Each number is 128 + 32 x the weight over its row's rms, rounded and kept within 0 to 255. Layers, rows and columns count from 0. Numbers have three digits each. The size before them is the row's rms in percent of the matrix's.

# layer 3 MLP up, 1472x640, rms 0.0463, rows 668-681, columns 160-319
104:146169089041115191138145110129160124063151112078065159147122103133165082066128122139096111131122181149110154121128140080131093139129096132140108084126124133171125116037101188147092090137116108093152079207133109134124107083100152136180125178117143149128163183114109108136096085098113118128099135178123102112159142138116068102118201126092165113124121125138139099125149174118123115136083209101092133120148163190123106124105153088148166123126096155108145044105159099163166127120101153
099:110144141112088148127146144156145113101121112137125134168115215168154096078175154168177090048110141161136113154083125167013139138145186125129157080112129109168120143109177129115117061110163123168146096111145100124159096110137059111162101120142139114121222152127123108068111146171128079111128106072146195126129164100164093137097137087108098104113110163071086102126149095107122106111092098100150134111117113125161183136081121148150165174122086069189133157148157068121186149153150123
100:140166104123112077132112125107122130109078152168122107114144153154078151101134147146147070194127054121158175111120129075141102122150110129143117083112144091105157061117155107075110144106087181104078163138151116095115087173091088142127138151091137165164093137136124100083177125129089124091145175114153104122145072178037132115113182149152135143132098088134126157113117141089146218101135119121090107121129119085144164138132117155132153219122124154148136140138109152098104181162141180
102:141118140122152111133156125177056097135072114100153092128144160116107162148147147149138119150112145150064211133091122095086133133190115091121154136157102160167149125094101158140167142157098154202061191140199111090137147161116093096117126168192192147100127105125124158135118144120169138076123137102179141133121103165136105153118111135108112126217122116143188109140152142110189118179157109161099067152114092125088108113172164133116183138124122129156140111143100128134151142081103099
109:138133143149136113113112144143186174133148143090116154104117137113163033123119173101096115182154136027130173115189096173166079145130085100110174100143085097143087130123160113109143116111063119120095181083120144133109083146121159072074114069141155079126126106085151170126138164102083167120151136052120107163119202148137085116165090196186108069120203108106111119127192152138146097113089088123103136134126137052131208172124104107135115162094173145141104040097153083125208133109109166
102:102119074136141123092135120156179136229088083144145136111081124157132092161098128133085145140151127142137156132162152125107081172108057093124110133138161129128126126153161123153049185128086139134139115100155141129077108166134086106138096171098093115121188152154091014139120136131159058144123162175091093117105133192118104126144109170132107154166129114117111139172116121129132146061151141163077126128141108113100148155079165086116081191115079117149173068151072146092129124147123132
101:144200088129111056127061107125100058088043096173121076123178127160062133125142124174139161158113100168124087123127145108190148153118162194099159137154142045126076101152127094087070107120194146171133113122121076111105100119148101156141088148133108087211088101134130143104108102092183168087068175173142106067162105112104107144089144072148154126126107166124136122123068124104167122163177137193093125096116116123164130130099119129139141168175106137129129138105137136113190075104164114
093:111117141113143103176134130123137151185150133143141031082148144160129097152190138145148111105104123142139135162144091127054112145145135145159088131075196087182134132171175203136170104110100118165123166125127106135132155127087113140118071083121140117119156195108131126128194123105027146114109122100077175100145161186162201175129181150113067167102088114118126101103161060186184144167106141137095115119092168172103114138105101161074113108180106137160091165136113095107132125152126155
108:133152148144148092143127106120116159114135170067103090181134119140121168141097132126133080155117190115124101093127145164160090121100107166114132116144130151082123146131167151081139113092170199134062120202149110135111158133139189130097107104167175102119188143109095148140185135132125119133111105087170120105161120110092113151180155108202098184156146133175149131139155161117212177129105137073113040121095163143163107167124128178197080138192116110158128171137126157181166160138131133
094:161127159106079128090105181126146086118110117154082059172128097132151182123186080139145198103114097087143164117165146124097112181125145084175170195135114121104202135148097154124136130124146157104103104133140153166123091116079170144158130094148079097108110116148161188123087123086126188111123155141145126159144164176082116166089157089065148132117124163088083047112121127152085201136185131086102159111132099115173150101159138152183078212121156117124131200145146193159148123138186082
101:127099133134123113155085158109191096132057110094144093150160108157118074148090157081105124196102094089149138154166100101139082220086150107065166139136175149127118159138095111127116118130153095127127111114192089084105105164138116097093132128122159156150134142105125133105071163159112095157124141113163132182182129136148132123101095144115141121204105133097157196142139106152140141052141155116147111137100197136135142066136094134139130130137130117113083107098088210101136167107161147
106:133126148132160083110156112125123092080060079172060152145110091127154206149115141129104041161084128103087119170130126165168158083130163143144120123088119111106125088136122135158118132142145084158112132098113158135138115088139137177135161083111128129124074156131139082164100158116164056230089165090088094117119162143113105118081127099138101180088111122160120093176113161154118150148178157106114166108166066123126165153094177185138124131127102170136127140177129148144129175112145112
098:111067204157123087131139112156051086080142159121119151136136109146102081120158154120154151114110175082116162121125137169153150150086146170108113121106089144118102137170107159132066135145121113151103194153104108130153161110144103122081153164135142164075100089097128160126126098127144144107093120152127121105142128154147156108090166129180121063163102152161152159141131141122108150200152147182142102097075153108116159139157156135152141067138135085191090109123116059143132140139180087
100:172111131123098111131146098148084139144089164101190142083095107057081133120128137108075040095153090135110120178145113144133124192128119170161185131094168110178136102134145152202168151101116154104143076179179108137204164120125112180122112132151116134160105140167136129070081153179157149150177134140088187146113130141165152113097072157083104145071150147123107149128149095131129123172149089158107122112168088123158153166111186118156130155129095097186152126167118112184157151136154117
# layer 3 MLP down (transposed), 1472x640, rms 0.0481, rows 668-681, columns 160-319
107:174126141146142104133080128149089092145142121090132138156097156082120145136166066101124135180124151137130132118163118043059117152156135119139135123115182146154135146118060128136112144130079144089067118115124164134154143150115100129136109158151120127158138197155118083157145144127124144143140123130100160103126202124172169105122079120088162180117152136156079143114111167085130127102053182100083093094144148131047098126097098118121160116124161098130075123120153072151150173133190181
103:151118133103096136142133105158122086142136143130084087141149152163138067129142156145127112132162132145128152117179127190096115119117129151096153182071149166172093111128139112170117091168110147113061123179099130112129102102080131211118104148061069170101156116109093195162153115139124135094100131156126137132144132133111081093127116105086108164157144067115084191142181169143101114109131164151146164109044104163076091150045151172075180131112127096145152137044147151117130150122116162
101:106089122165125136169154096090089139143123095116188181133121160126132136122070187150154105145160076137153160074139108112164161147206137198111146105126101148131091183120138054127184124154105086155148137152181090217133132126175161156150125127114145061120134152151100130126107116101103066213137176080100136107124124115135123111168136107082138076163139161168144090083121100020107145190077117107133084123134124143115075115147149148177117120108112132171153019113106157163150152066131122
102:077107150081106127130149105156098207137140111124191164115074064120156130046108080151154151151123135053174143081158097108126119172114112131138115112152090153174090122084139106144187075132107151159129183075186135140105152201103097064185115149085136078112122124131146109083135142176104191127141158160142151124121074131108186177133110152165112165079101128126097154098144175120129124084109176162138086143152082191168120161131157160120126126112117095110132124113159066134123105136129168
103:129163152087158116170142140147130168154115078140155070089103092127207090091112147144059094152185130161131084163191172111135178158153067126131122116141127146118122093159111137122190156107121164105158144136105078083104123160090162116183107073107167138072145161097132124110077127124112120159133145116106109118097102064148179091146118141159123142135144124117134168112159164166136172130156134159131195160126072070139137197095115139153194150102178156076164124120111109128099122123114102
100:071096112110132102137179146135122080108106099158083171113133099127155146097125107172084177090171113104111155144128172089076113155092140133118150092178117189102086175106136093102124172106122143122105168111130183106132075132062155159180111064166161207144173148057078109149164148129166135134135132144081090147126142117104125145159105125152172089113117146110110117134136147078103213086179128103053135135116170134151092164089076123122151069183142191140116115175116072160147140088184137
098:108114133185143142136113122147082152069131159118110146148145083164114128166153153183092089147130107204107138109180111130163092114109080123115108136153122135074084080133173068100092085161126135182111101127108134140127118105127094078106140095153135111129143136129137108076163162130179140101106127104105117170144083104112169122129119129182136142042119075113132102093144154130112115134158125148143148146132165115109203158181140168191131059146187087137139082088174136148080156100103106
097:114137191151104092192135106156154140135104124109114112081128143129132128158160138113168096144154155147081113136164134111108088131141089108125108113130175116106155151223174183136132154114108151104167173101158106134141149165184137149125145087113116102125133138099165085089169145137084124110063091102151082137117126150178150143114177154112113142098112141112104149151162097173104140131140114104147087141092110115130118139090104180167155135140111076139162160143090080098118126103101171
106:135167159118112121097069132112146182129147147071133056139109120105185169194100144146205134145126126107085130141182145104153189154136131173161120161023157135139130182117154114134141062051123101127143143142109150116128142141152158129096139129087144094129113140153148169143119154107133099151137088184126162163163104143104103164145141096107099121110172144166195074155114125132205125064136120159190130110159093162142126083129138147109188150130070157094116110124100178148178142097119079
090:127092101080171123098119141096135122067088155132100143144140142152130171133171138127136143149156075082135096137067082099110158160123038187124125110147153080153039122127125119102161164089090079086061130094138096097184108102152174138134068130154141151150137132080114139149162148081126125094215118098133157103106130151108140108113134163085092125066090074153137145122158172121115066076078140172137140114120136137091114130118121146144136130179127071127157179029133051154114148155169132
103:099191114140119133138142174089121144105056124125143106106050156189129112149175178129156154169064137092167155165155119165135136154156132123111098154177130121153147111170107103101172094152073102177093146146154134135156166146113183140109092100087139127109171115133098163091065119153141108117055105169078178126165157072114146095164134172061089130137160072104121144198127141137138162078156134052107201162123090178132145105122119126087134139123096135141139094109171108066120078088147121
105:193138075119097137108105120159102160139148133114130127163075138110141108149137084120126169113200126173081170102124097121167145146082180143089131108107172146155134161075117142094141098157124078067106139079155178150154116163082169098083120092027081143102104158100217150149153141140151188123173124168080090128111106131119076094133113100134152090102094123074128099099085138119097122110131182131129100139108131195124132076132153133103171154148134150145141140086096060193166112151126160
100:095103117130162141119128147058078143145151098157148161113188135133116137180107134151114118193131099123129121075175129141069201145117112114117181110102047120171123142076125125111086090127136081119094138209128152134216167179214171088143130088161154160148119072138116117141121095109143174114103097159122131101152178132081143155140154202115068166083132137146120122127114147120158123176097162139110106117130123180124071093131128128127103125123056135179112117080117079108112087092033113
101:125152115091143150142139100111171111108117134091144127152126055092108091123154126163114154146122182158149139059145115134166136093086095150134167124091163131165122114175109115111102164100122155091119073121115173151098180083161154125144156152097123103162135140057136147133067116150119153162090196064152137136109097120139172124109092219152099167126130076081137080142122130053127156225109072104054123124170129128081145140086163092119107130152144126143089122101134115126139135150165124
# layer 3 MLP gate, 1472x640, rms 0.0496, rows 669-681, columns 160-319
099:168184098170139128115131183090187133072173120122152089131173135194098129130110113149117197104165148082165116142080128145163138140133168120175073118152087115120129157145147128144157134166130121154146144079143101115145108161118122076124143093109155092148080124132128132147104142171094166198110167114153120136151151187157117174180122183139155112134120192181056137153165100172086148123140097142170072143146078136095164092118154072136170164130149137098121158151092144197097139163049055
100:191185117083106178158182121103137148120131146115085153158211109160118116120113140160096096163110140158149085104154128105137159121111076151040140169112145171127127125068104129150099105138113185115087134072109154129193168097128118138099121077115157137126096054160125098153109173174083116113115037127145091136132106118147123134142103126160098130118177175093167130088110180173156151183106121077127132118138191165122156094149116123114095111046063118120152099182161130144176052192104113
103:214141066105203140100090115100171118118145123169089151111122088180081152130119101120121186208153095159089138116128138153145129088094105126153182086086146153111087129145148178132127103098148099149084059105180108112072165145071187083072105141124107128128094136102170110159108149163180128098102133153174140177107089174138129110127136131151086179086118105078160087111115114116110151156177154101130141123137058123092070221158139125129125159121155142100111117071098110129130138189181167
105:150150140141132143174135161139111105146180135142120095158143112153095149240126145100103127108042134136163166120100138129170184131143066136153058125122140080162069133109157129168123135124125179181153139147161148186068160102116142137052148141108097171193098160117153107105113089160141133086131145181170206128103128128141106101117144128126111103191134153103077135140143202145115170080105097127138131067124179102108081193160104165125091122102099135093145075137155135144140145153129125
098:156096174177164091097102190158119159133136141151114141133159130088122076126149122140192112171115129140180118120188147133179127158127076121161097123118119104172115088172076106179132126113081093144153124123084115118114123147126144219176112149148133140201175122167143098173082137086161106174123077142155142138187105153117153152149141107117098131182059136125172177139138064070136100134132092162085092158090183143150088160159142136108099107162120120099129144133192150146143112093087131
099:137136112116113148227125075088104139088147080163089143117106126127092149125123146203209095105096130126129120103114122154109139130087096112136141176198166117120088088102117114140168122134170143152113125092131171178177133123061131062159152152176137157184101176139113102123139107116116186092166141163158141106125121155186124122168110133112178137099106103140133174122114169119142141195076120168112172145132186099123135176104202154143142127153164122154193123156117152100134136107109095
094:113085152140151132116104151141070154076142144095148195094083150128146142114121083081101099115113074126103128136128166163177157161110134124119101142111038137119105113064143117127124130138085139143157133228176126131126135081104124119113143148111147150145099093149133148143142126138076198118072093144138133112092130091151134104146067123155187137157158103161163174112132093101098165138104123161153144150152100192116086140174179133175128075165128158152122157125110127060087128140121173
108:159094127083119105192161149158100106089123169128168118163170126162150164129122137111113091111138147090053125140160136140125112173107190151136126163118120078167116154118067116127142147166160101107088134086129212086202155133163128136138119105109092133188106152113117086153124050189156092123113124140120113166148106130087159090126082122148127119144134110151136138099169169140121149147075130065088170115172126116182138198112082161110094098168121066158113125075163061181153019171111101
093:101136152192156120097177109116108122205108140118145169162129169036125109099090153118141148181135128153107149123117179174119167098151179131131105133129170137155110105135087158038099095165088176098094170158052094146126174126147132113125180132175177138105093146190105123142144109100057115085163136108151121153114151162131132144153161084138158101184140106205152123145114122149154187087165159118129140101121114101125138132162114171151104129099094158115152092172034171141112117145114115
100:090136084116070124127087177128137169108204167111089137218104186161144116123133120143154133097145107176110095165106120143144163078087138148073118006146150130114141077071096145142123176114147086074164073157148089084146125075159105141154084088144154147135132153178119140142077172109152171111142138125129147107154089199107126045155140170166167131125082073142135077157118184178086075145108162059089130080152081137064132126118137138099154130198076140095099130141166104138171092142143154
105:149044194110166131141086180142126158084146155118197136080149152183083164120108131096107109122149119146090121148184123135141122112149139137103127156075150150122125078130120176082116135065104119142020083153128111089133107097157114095084155093145133114112138126100120036085131187129159110160157179075122119081102109112178119158147076118166106135178191122144136164135109160114123141142155090073108132130123117083185139149139163155073150160189038125083078115122066078113167137177154152
097:192087153115105135121121161159143137098146092167086152126178208101061146143083111138113104153090122098134080126164169104155135237111074066129111106125117154109154148156102111137092103179118122127092048149185170122156145121137138149109163172102105181128188114158117103178163105078143152083117109120126176113151120029149109122165121169177106102133141139114108137127109131113059108162128089098127173134112186188109106125139083155151114165131059087073128160114103122116113089173073123
104:157100114203141114134158090094096131117141085052172144186173049155047152103101123111134124084094149103127135103107156124116099158106137135106187143119123096085079152132161114142127089144142129140171172138089126141126174190058130169122176106146193151123085157097140129170169050111110122150094082141124120082139136161174172172131082113154138176118104121118109156123119157127094123142093056132093054141118113116137097127150159125144107157095082074122109101100180113156171110135151099